python train.py --n_kv_head=1 --vocab_size=2048 --activation="swiglu" --positions="rope" --rope_fraction=1.0 --attn_scale=0.177 --bias="none" --parallel_block=true --init_std_up=0.0334 --beta1=0.95 --lr_head=0.00684 --final_lr_fraction=0.02
Each number is 128 + 32 x the weight over its row's rms, rounded and kept within 0 to 255. Layers, rows and columns count from 0. Numbers have three digits each. The size before them is the row's rms in percent of the matrix's.

# layer 6 MLP up, 576x224, rms 0.0442, rows 298-307, columns 0-223
106:110185134127096105146151129094102112116103121147138195150141064088080097087176109098157081159173155110152141157105141100083113086113180084148123105129141109129093087151126105098117121129143152098103227118070056108151162141153156134167135165122159175093111125176170111139098151123118145189113092120127123099119132086134136169157115116157107142124173117129098125131153166116158187147120119134156172155160134175141132133168085116124117178070179150104103108143058099128104122115135093165119153235147107119138144127158142098078081098135151081148111114098143137066051170057169143116150079136187093225096137137110132159072093159191141149134152073152129095117143177104135131131152
108:088156179139090090247134127100127189109120167145090091136118152128141178124142121144135133130179109125129116144096095081114138163128156074118159095095105104162067151123134157142073119111162199093155120112078163143128139083145162077146135136146138108157119191133074114064106157070123178169122059111176150119104127179127159085078150125080143158160139149112171107108130163121133088128121180107136101155113119151136138114149075120146112134083137118161146166102108081214156111120157157142159177154106183132138186182153135126126146061170112079113139083140102075076118108119138134070098091122108108162115107126137124154174117158136204171101113123116126156208124115157071119095080
100:151169151138093158129129137149135147099097154154112116103115175174168166137090035133158148085151189153121124095111141129150113105125135156100116161125220077136123132076101154136181129135143143158091143134125156154101129096062085210166121170103174087135157191149068102122118150165173105119193120077121136141141059124083193160143159116135096099150129100138151118164116167130088128132123088153122090117109129137128169090118102137127146084139147063163131077191073120132174074150198066154117126137140085159139133046057127115112116106119121138134131124130111126143157051110149123097101175136153115162109101213125150082201160130114132100170114140153127148158162118139158160176113
092:087124203144145088147109150119106211166144099123173161102115179115139176156026187111134078177194092158129120173140137096126135097120124066122145172102137156186081103183156159091096148068168103099099134122047120124146143168109101144110144146133143142109142076087126147055118090084126117189143106117188127071129103147140065115182131177124139121149088136111127112098114123118160116168104149157161129152077123175159136095124104113175140139106135156137103153152121155119155068089156107093173181168140182139129099152211147084170120123105098144174131093137147129093114087124099149189145177154160096135126076167110158131106145130097103106143113129155128136144097100101136134060155
057:095100119176084156125154148113158141138216092089139087137115134125165121130095188146189144097131116075173134174108108112134119124094104069136118078105169096134084125111127153103230097166148146105103154114155139125118099149111107097088106113133097125090098097099112153144146060193145143163142055110152137124168176128108153059041094093087110121198163122152104121110159113138094147099038121120152153121137106171080102130120179085186136113140110131140090127150091090122121171163145104103206109118161124160127092139126174115151119070142158140165156088139119110062177134134111151080117158167120113159119137083145072119067086119109113147127105178144098123086056118105145132118164
122:115162075152101134193107131135114175167131129104110178154102108197125122131169109125128111119149129129072126133144137099112140177066071110129155142107130098105083132140127123130072104134167108107144128136111134073135109154119128083093088189160083121070077110199144146147083153140146099106174097049117159156131162098124156088147094118105102155101156126154159063135178145168126108122168146145115141139140103146103128106113120120158159120139139162157134147078137064145172045110149072120115198137136131185092214184081196128175084145125084118120122116134126138108174085072112168186087082160123126134142123146112121146125105123163180160128117083100082039195142073100148101111163
114:152124136093057143098137058107137118175093130174073140153112121075094211102059123096106091140187127125144121117112197129128126169130115086154152125171081144116120122108161112165093177126103113083083144078192094122140144177184114106125162163075109057143127106176142147082157114134143083113099126120100094047076108087154101112115122136155169092126180148113155141155123139117201129140122136137127118169115179113150085079096112178149183119103134146109132137108092186114087135044094166138115136106182122125121111129076142135125152143172165124103170146166086079119150101122149195086158124113121113136153114110056098146144139110083037178146088126141156124145125123133178112128150
117:169164134085097159074141033080164097150092131151167072073132136076131136136161122127079176147114124124159138111088185158046127150166076120122077112105105175130138148106154117150167135109174090130111139181090136147166158162166137132148121161082123190130159102146142149103113125104113097203118119126085109123143156120150144107129134094175176154188154113150101177119137132138183162085144196152117185156118182083113082127121164199164203204126130161100155148130154120087075153122094154100136170096079129097116045135121125116126128108131118146141165137151104179091101120122114142127148152126146093093162152141056099161131104119111076145145086177132153141103108184088133113092158
085:133169140141152103062147153140111202115081088090105147102146103094059134092115196077160133142174070154131085179131156174108112197094159161104138146135190104137093127155162144136086146130178094124096155103112119106126097191140083108085134134126145103097052100145079148192103175083062133147173139148151088114134189150153121089086129167127141150145143139120158116170122089117148127130129144114142167158082142152126175164156134143147113190142122129105164077121148159091135160142128155150137106120141166098099164116142158151156154138108166173084131143109161101170162123081131191186111090122128119121155117129125117209181109121105041191118145149192116097153158123149085133110211
102:158155106078121120116086096107158046139127170061179113075083155078176158114168130104133135156059163171110154170162103108128112168186119232128174151101129138181109136114097165160135150144125141118122141106149144110125130155130114130133146165137133183156169145097124148121125114124101104139146108142138132157134109139133092135137085121202121066110093070090135183105181164150103163131134086091151086100135105094144106134105127142118155101085166113138148096136190143091057135120128086142105150163149121142151121118087133100143196101109170145143148098171163119096160171224169118118115133203110092097133156176153138108160132142135020139156088143144210103142163189110154119116130
# layer 6 MLP down (transposed), 576x224, rms 0.0453, rows 298-307, columns 0-223
109:143159201096122098171143075087148123166129157120131138111126108103140084099116105086074154138184175191123115126093115092116177096146170100192160079090179109097135057127125158098162145129130168114071162122096068144100135129136109110102155086132170157118137170098163153117159167165075127098118077088141125150181125105126123103181092080141135137145136157182135124147135096102202155181122128113081114075119127151137121126073174128171077167063143164177140144115042122083052152124157155157144192162122103133148141158141163151151144177128083134144113102098146114110120108127061143092158163148105077189113119167158129152140180152150125165110142153175140157119100155092126134085188
083:134146088142138138008110138136141122116120119107191210129104094157145073137139132091125134089093141104112114113165125153161106137169142153077108159178157158080194160155127090122166165127115036159146126125154087129152103153148098203109125086110116128118147056144166144180139096193155075088188212156190117112165137086118105157208098155154091099114116102123123158113090110170099140117118095125108117111159124106125107156154124096091094098128122140094101127151104185055098147097121128125095052112138060109091111121103161163130166164135117114166117158091142149173119129097143139164158142164133110088120127105132102101136117096135102093160139117119139136071082181097179120102182
103:130100147122054173178122164126091116170121187124175071095132142091074146100134143165146182102145085131120160185120153135094114109142144147141116156099164109194129185050121168050092115192150180162042132151127181126121128161108124137122112183115147125114164110138082178126104149172137131176169133124099158131146087110101089178105140208170132108111143129092118121155167121143112132147171126121175164120153183100159128090134077167126166104120113084157116145159116098121204047125139091127123124107080096105129132143059117138146139083117082122159131117119117104085180105156173117114067165143128105145114120133113149115169100140151109120185126083091111126208183104099112152113078
097:091121211149098132117129087094104164170096147157142162155149151163133127162117116102128123150189132126144110133135132118153134101110111092165141189084100158151116045176164193139105152144167131092088175139135194095138151131113130148024110188146144155120146117124177148124139111104204125152104138099184111113104095127120096096173103133107128136186099169110136111125147129119081101156109187187146103173118150137139131106132122088126074151088093134102159174120156082118213102112154136135164126134142153165153112171184144103153145093145114143113080085121118139062125076091043128147114152171124083170097058123140142083078082134121110171100108123164047117186103120125159141111173
055:075161155138161195178167150090138168100166100076165101133133171120207147086122101105184126113137149097129125153154099126084107147070107130085174016113174121109086154088200152131156113094129112098093145069117114132153084113133105121099154116121111085116106125113123132141161084111140166174129081148135114125120187149125083111085134100122119101094085175168105117105114112126116108080080128184159123129111094170123091129161168103152134199114115158113081124136115118077116129150162129088187094130136153118133084132174163067131122033141150130116079103129107153074185099136158154098146065149105116131136076127101048110117112170148145124165141162140149134092108174099168085177156
112:108036115099089160100148175127047100096152160173161111120104142102147128116141140171114076076144157169163133095144139142180085083101164147153090158136153093101104146151105171146126186086085140124108104134133077152133102137112118144151160085111180067133142156085097142058121106143142114105102202122148119199071062120073130141168153189115199139111115125129140132129103073061162119114132118094161117126107124086157090129155140141093150134135157105054137118158082137170050159113135140135113117121075141128108057134150086094122102067118090108084123097135129085140100169172124109068168179162129096135152151088151157084082138092138088117126101110131114118078102140147158108132072
116:156087173086071165101137089140123111178137209199124149098163091154099157119105086084127099135131146114110131158100183150184118140117136080153141129146103135128102193138109106127165138121084157105097123079189077159107137197148127164140197152116136092115103140153146116079166120143149102140118105090154089055072126139188107147144100113128127081127152101124167129172102199103163133113100105115127178172132095091143155077072158208087192091088121146093164130137088177086116128073142136113120088078189122147066132107124133141162151184118161164131119152119120059099116094133158140082158139125098102104157123120081126142150165110078072173116083144111160104159120184141112127137148
107:168094124156136196158122132096087138163098114204121109169096051122139118165160130128117138127208081129157186093111118141116156138151124093183081067156122104157131134095101104048138106092116162079162078105147177124091174112114119198174093158145115076141184162156178102158189094126165174111132107104149153135078169114163114108054091127133121079159131119148116145130131160139105198135126136096132144109154082154167084105126096143089142117139113133144145111203084107123135144080116145145107142113143129122135112097157120165144105089199118126203177164132101073109098159125128082056107083114088110120068119126133102142133141141136106157136193137157066105091151122099132152160082
086:128173160106119065075200118127131181085104105080137151129156159125063153106102134139129123135167110116126089138116156175107089154134148122179124133104188136134113170178133195105110195087164100109102132192082097091146190133135116063118145113177086123115093144127116101183156157141090119101150110141168119107146142140163160141126119148151101134149092132125161058205155093109127104151122184155108099151101124089104198158143162179093146124150093171097109114101179160134163141102114154136143139154179194184070163103087155118168150167146141156178097107107113138134153072096147169110062085133124153134159087127143113166099122145098094168114126139164158117173195151189126157075191
099:120119169149162129134147139193184215108120103104036159134159147188108188148100113129202177085178098160128094119121153104098166125101165045120108143157143150093121182150172150153142106120101106124124125146104178120161101075136155112106105148160127093148130128150122142142117117121159149108127127088147127077081174135094165130092171158099139141149176202164076125151081057134120073134117119161119064155129148130161092106175173147138143150138124116134119134109081080119209107127114167125169112117099177110096142162162133152080107174113096111109094159116065100140138094053132097134147134072132127139139099103122107114095138127124221146097151126119064098094108087174107167173149
# layer 6 MLP gate, 576x224, rms 0.0489, rows 299-307, columns 0-223
098:120078131129145137221141119115112097140130122140106064084132145112102183119094136172172142138153112127148132112073131119066115068095068134131096099102170114140109085136093161119144078128098188139090137155135170139122129115097122079167127182146139147134113153099075115111126138070122151147083032100016123164109119179126135122101150139165171138122131152171114082179170133090169136127154137101159120134120133142135113078083164181163189137122154127169141105134184062172144130189139120083145165121122145133150092124134090076144049122097136219133141124150143135104115113139115123134115159103130150158119128177086194115146142149119155141100165124129092092136169042173122162178081
107:116183109143143132084137114139155111084128126124129155162132182173176093169086063122133123139117179154143124106106105137156101134056130114108157112141160130069118138158091069138213116122155100134164129093118132182170159081105098129150117091116144145116176169144183042132162120145131119030161110133152142127116111119153172138168174108123100143140107126175173128161086186065097146188137099146127112097118125182121140143136160103088104108152153123107132079149015130110121130141165100148106098142208122118136118074148116120125108160126172147112155151127138149212178118078133125143139132129172152175067119177152158120161168143138126136165132161160084165111108179127198122205149
103:101120107134167070176135206196154138131165100135138143109123173112118196112041171117119080173150096131098133116132137077118131156174160141129148096133166145122109128127144106135124097079096088159147106097053074185134147142150117143196141114111128084111151099094088124085136085102061099119156181153145139051131163125168091187142177144132163103059096144097095120065122127149190104188149114128151117122069117131118115152106135156140151115103165148138108089155122236156088109108073088114158138151115172127127095119100107129142146178093146113147152160145144116182129161162125144169162096117138135114189141132142110152130173118112083097152144080122198144108124133089055115088123
063:148088111130124115150122127175096083127194113115135138122149151171145143087128089218143186137145141181028155144113095200106133088152136100131077079175152074098096131088097110132131103145144123151112116095155089134134127144077110195180109132141099082105116135147099094100087060165137203091141188128113139129085155138136108143127177128121145110148160118147133158098165119131090144147157113157071113145144160147115167211137102117111107116068121115158101141183103100150172160147109123182112085083118096134164101106109195163106137163143144144202119130101201108117103119132111112107117111103101147156119148149177102179131198187154114120093200162104085110093076102127110127160078
107:149210131148156106184134099121219170164101095071096140122125121189103158146116138049145188170118091139104120160145131143078160178131069121108191100126104157150126134104150098122128057176174093125151158129096190112122142145137111095099121188156092191075084089170133131185114155138132138181181072137119116077170206165134141118095107104165085114163142121126146125111140169193088138132139135163093140142144127169094151115112116112171144107157126152184130161102149101079204083132103123140119132124161114130141185128107179145128155181114154139149134163153132159125181092073111167172111091126108123097113117168085099141164094138099168124127134137134140126193141123104100133105197
110:131155128139172088131124111176149132105125124177126081174119147126132150112098111061117115090120146136144122152142164115125105136183110136152085049104148116090158115135082113158130117151093104146168136141106082103140121170173134125167149112130088070126080129024120165100129123084150092141084135177139112129151182155100127137097151168124100138168137102129133152045139087139107161089116133184151141090098174145105137163151155191083141142144093162113180033111196184154093136109110150109141064098133090075157084153121195118073176135129121091128126150135167101088116115147081137110140126095116117067158114130130078135160112103144194062112121141172099186117051137208134164117127
119:130102098178159151142142190140093196196112173163110138202141084082073118112108124119161123109180095120094108147121094070180097102115145132154151092140117086136151084152096080095137186098062162090087118106133119180108144108150138135175110140148063064120173109056156106118158044139110131101154108141097138093122139184103115119113124121140125119133120139123141127157130107131132135165099091125145104133102075203116158134144085057082089129143127109154106109116143180168140156178122165101119041089164171091144190091113178163129112133110107140124128172100089107158184129117087078177148063116150142118147120193141132125122109163163172119145182123134084107087114091145108109112082
092:117064119191163204151112114090083107144088138158108077132187077124058118154098148104139154141131088090108153187134131174123138180088123139143125117135129105089139118142141071117078112118135142114089118105136142155114143131117124183154140069117085136127111091142149166103136097142120172089133123177162110122133202091154154084132159191077116102103084133106161164121108091105148125119135132101077206084120081134151105173127097079163093091108090145131145105117135103144104149202138187075184085083105087109121137096109149178179112189070144117110158179194129134136112154146130148211140182133085100126092113127159133124099137151131115099158170207175099142060101150122128143152123
098:111157162136111198136106135126128125176153124087170120050117163179143112099114091137110168179079126133082094125091162136121172163148148179076165161135103148162084153119159081110133086120179148150082135077103148160199152126116082107143126083176135134142116113129136111082108115139092148179167095168089148127159125176092104056145094074181087118061055091141114130198118173148108158170149161135085130134145099057152138120134110105174123031147105094142123183154111141124177090116137101166073145134164148133149126122145111131151094136099137143185129100130123146111132078092130099145113190175152129166097108109111144130107203168103145134230137133113150148156136119104112142126162